{"n_layer": 9, "d_model": 160, "n_head": 5, "head_dim": 32, "d_mlp": 640, "positions": "rope", "rope_base": 4640.0, "init": "uniform", "init_std_o": 0.0, "lr_mult_up": 0.655}
Each number is 128 + 24 x the weight over its row's rms, rounded and kept within 0 to 255. Layers, rows and columns count from 0. Numbers have three digits each. The size before them is the row's rms in percent of the matrix's.

# layer 5 MLP down (transposed), 640x160, rms 0.0306, rows 318-523, columns 128-159
116:129149131116120126106122149107146115141125086125144135088121118141127146139141113104177150117111
097:122146126128171099146157111158125140098124109181082167082151179101147144132061133165112111119129
105:118128085154126115166158136110066134093162160126132141086101121125171151157123160121125126151154
101:154136125166098119146111113151151098114158112114079115142126151119131137136129183111126095089142
097:156145160148123113102137157148103133118088097081121114109146127115133118073150146120135117106142
106:129127134167106130129093151154131143131054141140124141152131129143087101144143116162130138143142
096:138086129110118074169117104095126080127104085102134150139118121131099121130124097098152151098143
098:151126114095143130117119061142162148153143125142105173114109154102137139154129155152142133135122
092:126134139137112092080157086170130097130179138082145121151129120093160102092137119127131172155121
096:127110141117138102165130091141125157118108132128096140145124153139119099151107118115142120105116
108:158156157116100117170116082135131129118160133133131140121117170114121179112151125136133184140111
101:131180167154144112130134158123117163112180136120110107144105143117168118097142125139148110157155
096:160147164156136112075144168112142159092131121128129148148130082117132137126159152132093098089129
090:157107083094108121149104087161180066172100137151115121144140136141149093133109104097124115099142
103:124119143118117144107152158146124178098131124094106106124110156109147128103156143208111138115116
091:095106111090128087141146131179166181129089054136108129134108155112087124142096087106118115146147
092:115131141107093133125164161135121156161167122142146130103119112155119113143146136132119150167148
095:109118138121121148106144125084119097147113146117138133144112106110129115156128084144167156186134
105:131115137132108159128108087139126171126093141158140093108147162132120105183131091080167131090123
105:147124123113164157120165143124105155132137102073168124140126101109135082145166146114122081119161
090:116123150106125158140121095117146115098166097147138130124119135081134151109174200145153107147136
092:169079101118135132156105161174128142150134109122150095148112143128117102111116088137090097115142
106:113086144126096133103122158128124111129108055153132142120124092121127132113146124076167113098162
111:107162080139184170146109134133100163147126090125126143118098115109124132133108113108089096151129
099:185129182104123130148122118122115105093095136132140130107076135175129134083158159171103148101103
094:123133157080135114124082105132104102133139092156135138133104074173117140162101157087157115127143
092:108177131133156129108069101151149121109125133116135114108135163114132117115146130150112166128149
092:110096112138072133178112121131116090114143122114145161128178091110088130140113153119125118133142
105:132137098131146152104140091102144132123131128126153117122151130140153190152126155136115127150179
094:152127126098146158163140116086153123151116147123180130141141112159128127143148135109113113137121
099:161135165121127109132109130170178163155112103145156102111147106056112104109143116108148096109089
105:126119162132113154104149122172141109064113138155126128127131165086159114113109108143102142144125
096:132120133125119125129109129127135153145124113140144103118181191131121103146166154109122116132114
101:086167126127070116148152141169083155101127179133119101120110105123116125125145121096168139146128
093:147117110145170132151132165121130098108160077177131154133086157141111103137109114168070120165105
101:125103102134117111140122076101156093172104131108147134109140104129127107157120083122128118172154
110:173120074109141131116133129120099108089169123117087100112109119128151110137114112068143152160131
103:138138103139102087126180123112140176103146149100150127139152136100112112093087144130083076142147
100:136103140117088141126117134168081114102143136146127117152176108118126091082113156118157131148092
108:124129148085182160103127182111131106114141097091121089148122148171156095104081139098090118122176
103:110089137147160170118118137173097121108112079136099085139155140137140116094105131126092118110121
103:165136132157117114141138171162166127109109113152134110111132145189129166175146089073163119109127
093:114130136111119120162168097176085085124172118126163130121126107123141123097160135122155131144114
105:069166135136082142129111132111154126152099128120125112091164122157147119093145132161161120139129
089:115128115157092128103095151126111089142102130118131072134130080126141176136096110153178163119070
090:121136104133132147122102117104128201105142136134125118106114141115129150111134132121103088142148
103:094096134137153132159138126127142137096120130145145146133090089116096141155136102135125112118156
098:146135098156099092120131132117089132200134152135129143163119111119123149161155139128094123186076
090:137152123136112101138128107147089142128089085095080140154139116147106159168084148114121144097143
099:132067176128109125127136161117128103093172090135136125174172138155101130072117145176121107132117
092:135149143132105118133091119104160087123128094122141077133121108129136125155179155143154117105161
105:130146111136139127143112118123143074150109129111109127138154134160122092145137120080129136133155
093:136129100173167106131095159123145167159123137128144152124113102094120111131130112081118187150159
096:136107130109100142095093092101113106141103085130141140143151142160119139115162098091157104128142
107:095178153065172123157133129120126149158119105113131121139169103148110125130090125104092155083119
110:140132158131140094082136125117106119120165124126117179161138145127092138123123099154097157086134
095:136086146161140141100092124112138127121171101144145113094120019075137144110110152131143101115138
092:116138163149129088128128143140109156108125110100143145145130122147114161131103122134138166129161
103:132109090100173162120106099172129121109118149113139144126156150173156114123133135126122152125112
100:108124109118066120129112075119099106138143142121162141129115124150119136148134125110155137128158
108:128121163113147146155134122142126110111080100128139105164144172143141098114171098148139138149138
110:156177130137140097145124112167094150129175128126141153129098121101106107160138145125110124114179
101:129098162123167092142149094162135114124107117130120137134174094121119120121131109157120146158098
106:131151070148205111160128141113157101139134118122100122104102153130143149096139165111141120124127
104:149134107166133088106131108151109148118102150105132103108141103117132134157127138162130134093114
091:081158146098112123132113140121099121123094157113133118130147146142126147154133063128140107133136
106:158130114153132127125153152163151110140122135103113135096158088129162105075115106116114133111081
101:168109101097119122168131161083116099143141132100132130150116114105152112125121157084129144090116
103:159146113129125123113104092096148166128111100124106141132189138150120122112108118124128134146070
097:125135110092136107113100124124130172135119109154116121139120083208116132125137089109108110116180
098:141146116158098101150092117086102138108083127136121144112143149124122101148117116105146134157141
106:101137119154141109133088088148133109142079075129135108128130130104202100136145136159127144153145
096:126153122093149094085088129119162132143163124092079109095076116138146092142102100148150155155121
101:140160145154141144104104129130143157123121093174135129116169076142144162128165122203131108126107
103:125134176099189111145095098135180102132090130143128148125197094104126133153128133116116138096082
095:118114143146092126134134104102172106161147134178152148135138109120117074080095111111190117157180
098:089112153139163111161123101111126138143177125142156113133135116112177140120101089173184121118109
101:140152066125122152129087112108125094081174123141145129181129151129093111137134068106111163148138
099:121139113147135171147151163132123115112061094152090136158119121169129119120122103110159114146145
097:110129136116155124190142114109157112126096152096134113183142107119129118123122125117137134142096
105:114129135116141144123127110126136096097086154084116165171134106119165117122076130095157155160143
097:091100111176172127152125136077118168140151152110141115141169115147100151106126074109094128130160
105:154108147148146173127163145138109085121129141113136134120135119071154099114117168126120154091115
102:071143115150118154107156128159125157134102117109129159142110146143116121117130110129138166142187
102:129143164145156099141174118138131154143126122160130092089151148140102140165131133138103135144138
103:105145098176117096132129124076134138116129125129154105148173123104158128138136112126113115128128
093:110138063135128108131154116139138164143116099159081119092119160087147132133125152129142149158160
096:180130112129159114096134089120162130103152162144119133065132129113148127118119117145116113061109
105:137122110108146132110129145090148125158174136114123096151128117133186146133103119134131077119103
107:107131112150118177104131156164152115157143057059103144119149161115109130122122152159153148162139
101:154124131113147140104140153104083122104170078161132142145160094140138154069080162136129156124109
095:118108110134163142109113114131074130104174168142108153086146139117116143135121120104114138118080
103:139126176108160077132133127126145135146130123157090146108159135124137099090128149151185095109140
101:150130161081158132158132134135083087148160138092067128182094116138140132141116128101120122124131
107:101156140136110154131135103123098084151146156092171166124128131172134135128149185134148109153184
100:099144110155088139140110108153064120146109134149113178168151172175127162132115133119126159161122
094:117148142098088173139109112084123114128138159127141137154106136123131079141119129083124107142145
109:107116136102148119150067110115154151104132067129094129164169110173110124153194103140125141127127
098:110136128162118112138187084165154154130090082081120160164126156129142186117102097142107165112119
095:143150137149145128166135143111153175089076101139147126121135103144113135101172133134103089138119
102:127089164044115155173095148124126142129143117159168104132141104137092141136133124104151121121098
100:143145137110162162132112125105171121131141153081157105153121135183157134126122148108100133124106
097:088140073155121096145149116132109106174144113064126137149132120111146159116130101131119091094155
102:148133137112124102139108110159135136101150125114100128128098158143126177057122141174153158180160
098:110081118154101099112101173161100103139136113122099103159089138108126143107147135164147134109105
095:112168100142110113138148124109114108162123136168104170114149083111099118120141133134075133151130
098:108118140155111147149095074118137105117163128138108177120122103127122169093139161123127103138139
100:071142115164133128126118128104131131093079162129152123141173110118132112146125149113130162142145
096:088112153155140158128137134114143082087133141136153155120127078163122149184158136153126119125164
103:148131160100120112103097117092125158105161142114103139113088076146130136115106130077127198148133
097:137123171146141133114116178121159160115113098100150092134118122108128113078187102164089121045121
105:155159095160105137122123137119123113133170151144093102162124166131158125098128182156122125144102
101:147136133122125113152150109145149115153100145131148175108122087119138125122128128133106149133124
101:092122147077103127094187094135106125122145120129138138099119128139086154096169120101104135150154
089:149151154105101124122121122115137142097125143120133136139089106126134131137158135134167109178147
096:110117121166126087160136136162108147125115120124110121146152134165093153141107129135099128113127
108:140116128142110099119122166120125145118093139074123131131106066127180096106127124150139148102171
101:110114148137120168109140176128132112171086120121094103133121133113146150087145144103148122133138
102:104168113142149107108148113107088159174094085146149132108149134108107121123105095190112166122142
094:127137112140109133155154135155097077106128143113155152151122089118109173091198105105138151120090
102:148125135155146140124120066141124133162119121125133097120144145143121094133183125109145119136134
102:103095123100090161121124113122136091114118130107165104171146086143117126141142129137148140152145
103:134114154131077118107139142081107114119149103172149105150114110137143127132112100141149113139104
105:174144183147131159125093115132128153167141124143128133180128156122134123122193123140080143134170
102:096099135139084127103088145143121132125135114121159126139116131145112103149108172139120117130186
100:101130115148119122098177160126067100130133138105139128102133107145098097100125148152125110116118
098:091143151153089150098157155156129148105142188127153110149112142098147109147160119125113149119126
095:143168110122093098120110173155106163130136130118141100127143104145162129133168126122116153145091
100:085089139116118113080158123131165143160099085143134127122146069150129095172147145147159127138143
100:153132114144110094138155123073136130125129116137105161124131141122113113095090174130111134123106
102:102108132113125099158132106132134090121137175125145096098103158124147189137138075137111125080145
096:114175147078106103073152127133129156144148132145106083151104112105149155096151148113157129130148
103:111136122118168162156100140099091131164135127093118131133087099151111202113112125139119163147089
101:112155143141147141108120106120135151131157135136094155147156177105132128101104119128095091113149
102:133136111113119129155131115131143133137161096129170088141130104122106111169060141083121153147117
104:132144082109115128134131121146135152126169123132155195139131136132112135116119116118158121105113
103:103123115140168122141115122114172128123093132118124109169092160130115141101142098143122118127134
102:155152085147106145109132096110130114148110184130129117166188107119118141144122166126166133119168
104:166139155146129180152116112122143124121142147155097130100136129153103146157166143144138157160149
103:089141147142151116109141147131135082127148144121110126100115129155098124092154148143148122125117
103:138156138154144139152174104144101146091172085142122166133133136109132147129114084124091138118122
096:156137142075113124096173105121144127116180089110152149175115156130107110086127127108136103104117
107:129129135139105113089102110124099145124170109142119141170119157115133126092133105119146153126073
105:169123113054132129112119098120133090164117076119143112120151149086120078156108109115113127135115
098:184164160127145117117117151120088079144116132129110126123130104112142120085092149146149132134134
090:094133139162091073131139111161108113107162134146082085098167151113104130145121097078112186161131
102:142128149123120085153146082114109147105137107124129148122150129169158110114183172143158139138118
100:140127126144124096119132133090115139088087178098174135143088155130148117154128130163092072134136
108:141129093097147128146094104152115137132118168084116137139148126117081135127113128130123131131145
102:122128142117084142162108128135127130137121090124125129136155089162118083144137120152143146094121
094:150105119134110157100135115091147162134091118103131145138163086109138187133122152115168104166121
106:107131156115092154128124159127095131120133098144107107102107115112152149128147103196174140118071
105:086115145094127167150133173071133154100123144107149152135112175152173104094124155108156098170137
098:111120132175117141139127146148113147119114158172121122134103126099150119145120144153174175113139
102:114089139163107103100134141124144112139142087135139086122144118082167128105115131168099123140074
095:130139116168099156123148137096136142125063129119107152083120079163150144106184114136137138104134
097:148171133144134137126100163122141140134151139154112141136148080124152105133116145146090111120128
101:152157146114058153149127160110096103126135168095148145174153080143116110098134115075176093130117
094:083110145139139125131117091130077127153163135107142102082131145170145155136135159125141144136143
107:068178113116164109122169176096081148148134056143132069117117154141142154129118094131096151114153
105:107132148130092122089145134148138159119165108169120121149103142123128152137165157116130144122135
090:111114156126126157076118117143092143085142122143132102164142121099118156073102142133148130144148
100:104086131146101120109126141133091114116103150105053113162113125113162187136145105145125121113167
102:145115130128145091105124096156121131100096140124111125123100152162144164117134120086137145123138
102:127166145139119160139107179124150134101156152124163132128148084128114083134149132106117118105136
098:128135137149158130136103103141148117124147123140131138116141143113128105129131096122147120097125
085:139125073169095123120123126103148106110105154096123117127167135106101158118109110123124086164137
108:114163156124095156129138136126144175083103125156116137152124080132095178101090112117122138146123
101:134160141127117108121156154116080162111134173112140146144149139109141176122123078122151141138154
102:169136094150161175117157116106108119099135125149110147119150104134163129185161088101133102128107
101:100114142116113144132112117145126075113120121116094153152121158129139114104159119141143139180111
084:132094149120072153154145144120157121121121133130137131141130095148114095143134107097152153139126
109:148173095126126130133164143093093132137113107136144145124157131149101144130174116118108094107093
103:145120101147142129139118148122156141131156108171143108155111149125167131161183126139175117114076
102:135129132123140083164126173100138126141099111131133115096131107127127095146111139104112137153053
104:107128135113153118143115173158090135131149109132091136137108123133132133138122154142105114157155
090:125165133170120154192178118115137158134128122091140119180123093160156162169115100126125124103134
099:153102132099109118138103143119132108082137161121124166160102091102085137148172132083129113106135
116:105095123103127173138161157168118101161146129133143083154081169160094135146134127104094121162122
095:137134112130081160152111150132204168156092119112125110146127119133133123165105121139107083131099
103:147123122150103147114124134120128118127103137095128097163087126150120187103122111116147170134134
096:106112151171140126145113146113140161156126165109167142125107118130103117164135118132153122124131
098:126127117124166115179115161153170134097159083145153091126135140184140114101110108128120141114123
105:143140154139115074123135122127125134160090156138093117126164128128070101146109114127117098092162
104:143122162151139140122156109156106144134054152115121135135161083142140177114149108134143156090129
089:171137127163142136136138155146121105099145133121089119103132138163141118114124125088119147148157
103:151140103111127150136116142073080153202152126135155127159151127143106123160144130155125157096112
103:139096141092119136119135092129148104125144168112124108078127202169148153124175132100139127133127
103:138098114156091140172116156137099127170169123092142139144130136151084113179112145111116178092135
095:123153089137132127126084121120120159135171113137129155165126150106155103124138153158112171125088
099:153114096128129124140154110110117132125151166105100133111122141160104117111124127099136133118119
104:111122103133128150120122145162143145104127136114146100119109163137145186150110115182106126141207
090:123143106154111116147132095111097110136128158114103112165153123119140113141208151115148128097133
093:107132145114122132123165145150131117122129154165160078170061136144134077085144115167145119085135
099:138095113131112141158162118150116142124127149135140128210152120093100110130092120164133095107108
105:105121126153102177103139158129146149125114071113112134131143089116095140117099156149136128100125
110:111136091163140125108126122138125147093122123138169110104125137101110103120131157107098137083146
100:145160176135129123132147125152108135115095096147122132110152070122122128161159108118190111155124
100:166113122086145125101109096103115155102123124137138123145113104140095135114170136174142077158120
107:114119117123168121137124110128142154140103138130170132139135090120133184149115166103142104138154
091:141110126149133147091140115164148145138108175090152140126156163157144156147129167075115080097147
095:168125112125104155151105114092128107090167111111125168159114144108118137136158120105099128150159
099:148143103107164160082137154130134135055106116144130137089158112163104130174091160086122134140139
115:094107103096184122137143106126102097114155121144117113101127137132127140119124163155118155166120
100:111120137106138132155157124075090086145106132151138136153127072116137128186117086140121122140130
099:143110129110105109161146131158136144146122105153156086120120103142109125146101160079114126102112
# layer 5 MLP up, 640x160, rms 0.0831, rows 319-523, columns 128-159
098:132134112153088142190110120132164169168148085103136114155141122115147112135143147154114136124135
109:123124151125147162141069104170202118165162095120081114068104107137116148122132128101128139150145
098:100135145172129132119128130105157117155172145101123113142087118119148141104135112112123139197113
095:080158070144175100168081133121155097126151194139104108113146120129122083126146152172129111155135
104:162110104096137084108145106133138101149124118143099130133104118193109149128105148086086108144124
092:140151156132112144095183132098132185134136148099139129080174145161152159155100140114088134123094
102:106118119125134136134127098170106166127143137158106145121178107116108077144099104122132137162117
101:074147130129141090126119119140114163131162166136168119083133120149126114135143133132134113137137
101:128179109138170144060084118167144128128141127131128121123120112107103119124129113108144169120110
105:122125127139123090126147085133154163140147157138152168129123145140110114095116124125127122137088
102:103123148124142126159154074138113078133075126118160120152087098105156114140107123111122117132137
093:103143089128124145148081136117138126174128192126156127120153152160127100129160123101130125125159
092:074148177150119142121154163136097199141124137108112076118144116112115186105093149133125130134115
113:114156136136116134095102138107095150146131130143084100110119156132151088108112154141142078121147
092:157097144163139157157109151142122142104154191104129144098110125147117126137132133156122139109164
086:110101110148121094108120121134175124088096145123111090178142118120102167147105126145110075087137
091:161142115166082122132128100152106126093161132119082088109139121134133142092120145154090141114124
108:122144082158106123128147144118133091125109140111128144168119122104132111103117143115096142163113
113:180136143110108131125157115134075114128137140116103151118115132131160143111132135092147172161130
091:152155107183118133103146135113124112113083129079147144128123145185119106126100110121086163134140
098:103173101113123105132143127132102169127119140111126126127175121161126118121173209136147162133139
103:108119115128139103129094079174121135182087164100153135129126136145099115109154142137095107155157
110:132139092141098121101133134082107143145146128144142157122167117109096089093106141135140140111120
093:117125098116116138161146119127099142147119162148121128121135173105146098134097124060114114110129
102:114129067129121129157140121165121127146146125109098173157141140120156127089103087153164153126130
092:161122098144117116122105076137122150157067130166151136136136085152131084165094143110128110160141
091:119143126168127109141116133119080197128102120098131122114151095118140160138082167156125114137126
107:125124108133102060191122132155101135126102112103110093132124140126132127100137114113119149114140
094:125101090110127119149110089112129123156109166099128141123118107117170111137133105116110127154160
099:116138114140121151107140146099146127110140160132171131146122164145122110130131133129073120134134
107:114136107096063123171126111138154114099132141123114122142127119125124142152146080111125127161141
094:106122166147090158075125145132188152118118122105125123146045104129125154113163114180122132115141
102:114099126146170101113150122109144091150170067130153169130180108103105111102115112171104092078134
090:096147144096094103122119139162126141108112146093122128109152141130154143114144151076177093099118
107:131125132125117100138132150113126085078128150167094126103147148148114101085122120137135134118100
110:108157177137092124129134060147186121122086146137112132138110122186095070130134145099149151117125
102:098121113102171132153112145146114132120080143126146178136102096146131169158138084115134155126126
101:114122122115110149085146130071183160114133131159120115118112151164160137131160128136154111144115
110:156116132180121125094170144115121138108129125129135142164121115125136152089115146104112120127174
097:102141150132125087150150157155147176121117130097174137100089116140170183135157107150173135163137
105:130109114106127137069150123121103097142134173125150117161210127148135107129132111161109076178095
084:154131158144131151116095155138155163123121109160125123146100165171110134119156161133128107093135
104:156135134130147137157107114111114133167113143123119183120113119151153150125108088112125100154118
088:115099118099133164139145108172111113131104149125138164108101161172147105167116156105118104088133
093:102153108134099095127149161146139113153136085156108136128143080115132145118109132206102108126172
100:137135119110137158169107125142146171172133106095131100113165141149118144139187129142119094131104
097:125086165083120189128132132140123100122166121161119115168110176141174163118120106142156127154117
094:137113114145139121140151134168181125154123116110175100078094145106110136113131089104137159191137
103:119112088151155162100080146151147089124140132070154105163111135112102140111171108138097095142094
098:129107154108130155110160119121105107143158132143137113135144107101125145149092098148122161178145
102:120105103077130116171106111162120114095126206116132146140153156126165145110147170066085124117144
096:100139106138136125140144127125094125093142144119090168171164145110117117071123165100142090130120
090:127157148140091155143156182128129119099153153108131112151129068144153113111137138146094129168157
105:123110090204110165097153117101139135105130156144135157121127172173157128076132141141130162155107
103:133132120142129113149132169111114127134138141145132109105095126140142130101152082101151124196122
101:086153109090126114118138162160095144134138104110120120141132150163130097175120103117123095155121
087:119108081128136152148126124113133129170148125093122113124117167116123109123143125128132092137127
107:117076130132112127116144115137134091095117134097131100127147125130106153164123096110143121128141
091:128140143133136120157149183127120133086106085142132156121103103147151138086126137113120100142131
102:095119078092103100140127134125125158143157092114162136122132180084119112113121138103128127137154
113:115114133117153119151152157145075160099127152090113095097108143103122107161111160142136155134115
099:131180135120105097149101080156130137125139150124137147131130123132166137131082117148089118124121
107:115117135117085157140109124133094127106130166128148148125145126150123122157105107146138151164128
105:153131151111134157086116099140130148160104124123096119077149143166129138136143110102126138126129
088:132130134141153100147162160154162141098134111155121142095146134150119130093144142118100139117143
112:137150165143141122138115150167070091122115146110108143182124170140115129131142121129083109133149
106:102140120147136116135132118069106162127109134146146159132116110087123115154102120137125132125175
103:112114113105129124120121142157139050144113129143104148112099117138127128109150128096129134104157
099:164107132122123167183124112141137064172129155133123103134139164118114164130106133121092102133130
103:107128168130128079108107153115159129097135151113133113135147146122122134090135144104113119095141
101:123167105099082102115098101116114164173143113133133134128142116148162139133097122105144107135128
100:109111137154142166185148132140118152103143161167167132130154134108105142129139143175087104129142
100:154137105118107109155128158118101171119158145152082088180117148096042123131092129133153092067109
105:107137129171115117153118124141141112126124131123139161139102147161132129121157133130110188156140
095:116159101139137142105133162143123150148073119101109140128147160113133113128127189125106124148114
101:142116113177073187134140127137150170110117135120161104112120118163114122130144186157118165119121
104:110123169113147144132106100127143112120097122161083129123113134136161128127123170087155108154140
098:156107130120126126110080146140141156152115129117128146101122159153126173121123169136107146088103
098:114145117135140144153120178103172071126142096105134142128118118120127142137151119189131122111153
104:108088118083103112159124123136158154094128155094137071147116128110144121101128100143110097136118
107:187120134123138102082127143130161103130097113149136159095078161088151104150086160128147123140093
103:111154114157115117162130114137141157108153158132142141137119141180106126170111125117109103130159
084:156108134110140087154107112123171096154129120139132132117125103130129148116105146098135124136139
097:114139089084077149155143136115150099088142091083141142139118131149124118151123094111132106123106
104:116100119113123126106159150151147117078156138108190147163136135125121083115151098118173124125141
088:099139129056159103142113126102109149116142145096167113172132101162120150163114090155132087067179
102:079166158143086108124152135135125130144106104116146117169117141155085131125140120134128076189163
110:117095149146134085119130123162178108145131143104111163091119146136156153141107134146128111100127
100:103167133083119092138137110112104119101142128182142121101115123141131124152122117102074087127167
102:114101097170110144123127075159126149150168191126142154117103140131083140112109139120117100111152
095:150092138115114133175111127172153129152099132130170075152143144122127134092162100144120091109157
097:107141098147107109137148130155145121163126101155152143133115134126125149112153056155102133122100
105:074111081137092090095125147129147125136136137125140166120150151121105142139157110128118082093117
096:112104128138132167088150117120188160137116104114116165127089134123105166143114084142124126133132
104:154089129129120089121129118130128117122113130120165124162160117169119120179135115115119138167155
111:111131080155127132114141129155167132137121070123185137125158101092154139112122175128116147108147
104:130124158182160135092115117134146108140118127143130151120094166116110112085123144137149079131138
090:155135126116097153149118158077115169152170115160119147134166087120142088108153152106145064091161
097:142140115116102133143141108179173063155112171151110147141108129134150105124175098111112123115109
097:115156127084126128114125080160121103133100116142121100118156130115122110116100159149136123123139
100:163136142127126074149182163121140123107105074125111144132116169099120120098151124167121113105129
101:113146146154158119110094158138103133104155141148111156104148172097082143209133127147118108142089
102:133111101089142131106133112129085095137111119132148184141133146120138139065101124077153097153142
097:138111118118127110134087125116150116151094104108170129152141160117155127144129167101102104135109
097:135137142108120121108144150136159121102118109093117161136120117121127106154112094122177073098145
093:156128108096136174101160157136146141181121130113135079129110144133134091137149129136103118169105
106:091124120122160123161107140109153109129133111138094117159149096118167132127139119111159095110121
096:152114140124174138139108116128111126148137111153109115122110170107119110130150089138125114132137
099:101115093142151155120119119170135146142124136109130132149119190079124115163117152192146097114139
099:104130112094132144084127139149118106119117105131115131158168134164136134146115121103141121170156
107:144135179138139064121126151209096104140099067122125122124133117120100135134132113159124130118113
102:104134093138087119156128110114137133145145132135128119137150069123135114149074101098099174108108
102:164121129127125113151111130118115105139095127077115075125119149078146121137144129092084156126174
093:159133102150142133184092169094121103172126115060133083134144143130125118092102177099130139171136
092:176092133131113142095077127118106105127147106114123116090080146152138133176115106136123160124126
111:142111111104081112139159126171182111126103108133119120108141139115136139140145170149140119154108
105:138127127092113119138099143134132131101160106139156109146108101128091100140120131118115145163113
099:129111156131133154115150161111140135126170110135135120108138130163115089098148116144062164133114
095:120086142174127140131076145105108176132132114081106129127124130158153117152118116127102147122174
103:089160132121110106087140123138091160126155112092125152156157117133102149111108135130079144116124
106:126130141146122103132134150159126189130138103140072121134141127092109126143160108089110129098130
095:096101132143157147117187162164128120067124110082109137138137169143137121106088121085109115133118
104:105093067178100095084160165137116128142127126092117146114138071139098143111107140134168120130150
103:137147144124152092124168125205140116133144131172124127099151144114153135095109088123176141086130
103:117134121135125119143111141150153121153110121144106106109110081127149113114132116141107140142096
093:174129156112103152147088128133118116153120097170067129108143131144144134144136138098092104102140
098:127125142141164151072144079135089167138151097147106125086122146106116106133137122140097122101125
094:125104131188155129108124131109109148118142142156119143087132161076116118148130115116136157114127
095:134097128137151103138122113132123144138130120114123165144079123166111091131115117173121133151108
099:124115135123137118125169116130144093170144108144123111128117148122125103138121173122117127164100
103:146128086137163127178113111121127120113106121150148149134196187150108093152154106124092105136133
103:136146142121100095088156137132135147087157112153109124100137163122103117131183134137110090156166
101:126086148148108089143110099119121085142117114114101100123128086130098121132120130124123128127126
105:111097137107152120143128112129129104097118152154129133155159118140139122126101113117081114169106
105:151129167124107138154123126136134123134132100116147130133105128130132170121102108119146163081153
103:172102139135140124110118120121164130156158090149138159111135102137123148134117148137163120131119
102:106144147106144121081103195149129137127156180126184109167137140116164087128100169114113130139133
107:111167118123105112124159143114137137098133125093119101184114123147133124104108091117112133099132
101:144087102121086173125138089082123113107169117162154155140119107137110121143093114163107121129142
101:118117151143109150118089134154167112146137147138109124145168113149100143155096091133119105147134
103:121128120144131136153159135135106093129174123101125149128110137116119176147120157125123121129166
094:140137149116127132131125143129146126128097130088151118102119156155149113085116166140155138106174
109:155102134192096098147158109109125163079147138166104145165117134145118149074149116100113154163092
103:098108161116131140131128161121117100095119135085117154123114072124125108138118118137103134088145
088:133088164132093147146116132124148161176119134092134159115138127124129138104122103153123052130170
104:138122152102093124109096181131130134127145091120145114162168134097103112191123098145112103109139
103:126096123094108153139112114163150115124140123121096198146102132120142147141127139125162129098155
109:075134122117128099152098141113129152115147130145140148114163112101141084131096122101131119132135
100:157114113118132091125165145129124145132148192121136141119108142111145126118123110087114086159088
090:098118100109121081175114075138157125082155143117111146145114145115131090096159121135125116077178
108:129134140119121083123115130125177113131158147113094117072116128135146095099122114092158083102154
105:096108129125169133108148134133156085123139139188104119146129118050139142166106092125092137143108
096:097078085109116118154123107122109063149089122155150122143125100141118067111151163135112124129154
104:131117110146074164110171124157155136119143166119101126115071127117128172142110123134158144117151
096:142111137165103118155173145108126128127171119119143149096113143100073084154122089126171117114169
095:131110136160100075118161108137132155126107103120109111131096133127122108134140106128145099132111
093:104128103139193109102143088138129119097150135151100123108123151080067149159127148108119133154140
098:161077111107097090127165177128184151136084131097133133152115125117129105120151108136134107101090
100:166125148098076124155119069139179126122115156112143150110100120142149102139143162089102093144106
100:141108124089115130163150128140162099111129168105066147133164143145108124147116135135140079123133
091:128090140120101125189132120128125102142153172146090121106129117179159120107124130103127149062146
101:117123152124178130128130150150138109112158082156176158117101145113086131139080127126141086125118
100:137099165110165137176133119125107097118132141109127112139149132136096100104131074098124113119138
104:107136144145131108175150098134165159127150145114126110093120130125139155119192111143113111126159
100:158148139130152122142099145141113095140099115115116167152130111119114167143104134134157111163125
092:110133164131144139120162125142111122137156100172139112136106123148071154119084131087142115155121
101:175122186106137058135132153145133111129126148133134175113145106101105141123123108112118114155123
097:144086079118124104099079119139118155149099114158142169130103123086115117157139174128099108142165
105:183134095147137069157104127135163148133126106101138066131142133155108136134161155116116129106130
097:139151140105142120147125141129153139168106107129124168107123113149156150156145144107137113081140
089:076164089120197112084160139140113114105134119112116116114072153148094153112130106134106125153124
106:112098111139096127157138098141124136124141134145115131113134102125145123150186126143118142155126
103:085136143105136149117144120182093116175100156146129162095156116137126133120137144141139113105154
105:132114130126120131110149087193100070141118118125133123132069121161113106087148104129149100116144
101:146173141117094128180107152094154118107095132058111124126099146135137140143120120108140103130142
089:089096130157109084133120084139118101096128094149143138120114111120147100120171132157114136148118
099:141130121162107107126103119132127110155142074138142106136136147199135164085116133139130119099110
110:150137106147153114136138144135076098089104157112119150079138149123124141111154130109140125130117
091:128109144103164127178133137111105140098140139120091145152148126144114152099155154125126112110144
105:110133159098171136135123144094140114124131145150163168147115151110157136159167104084098088123135
093:154148098148124112146148122151103104137165133124107084134142141124154096146156133103121099120151
098:117145109099124117114183142117109128122101145125090151136118104136116136133151147146157133143113
099:148116163117111108159100113140129067170148104096125135126168109137093166076138127089108116096128
100:099102116084126133120145161110127127119140111147113103138144127127118118107137147135096121151119
097:128117138156122122117141118118137161158148135119156138111160139112125116166124120125152138115155
104:109131114112139111125124124088169148128105080128103103174123093099116112156180094139073124110140
105:136119153102123094156126155142124116129139088123144139142142139069115083129095092147135096127063
094:111120124131162115093128110085134133130134133141117093136129140112113129138135127109141112144116
093:143126097105157135155150159060125072135072158121134153118115144112112120131121116094123137127160
094:097121147136136146149106108115140177113151110156139123152132135134123142137104110125132151138129
100:120140131075134089153126159118073117129133119159088168129102110104115086131128133117170121119094
095:155172163171115156133151130130171115130206136143122156115083158143112148133091130075102136162120
090:146136137129143112176140129096113140101137125101132162143127109139103164166079119129142163131139
096:110181129138107143120125118171147151122142134088123118089127122144087145114147156097115145122128
108:154086117116135060113125079111129148100148113172119129110093131119121182175142110085112135156150
106:147084115126122089143132120101154133124134141139128167162142159112115118155094153133119159136113
097:130128088082152118148128144140132079148128145165125116123133157176074131088141153131127099109122
102:127117161130124135139141147116076141108139137142149157152126084134111137164145075111103102112133
097:083143115129091118114119097162153133101143134156177113126086138148110097166097132135144120108135
091:137107135127110157128134105151187121126127124107108126112085137117094131107150119163141142122121
099:099133171137121138134136089155139145120115127144125114094124156127115131112139122138102097109120
104:113087114137100124157090113144132103144150111136132114077161148151127151094109133115120135171147
110:114134108119092130165125065135164115100160135187174101119148146141127110148135155137120136122183
097:129114139123158081131069113178151095129143137132097125148160194135142124123171133120144095103157
100:123159107118155146105130152119087110092129123121133151135103149150109096164126095106140111174142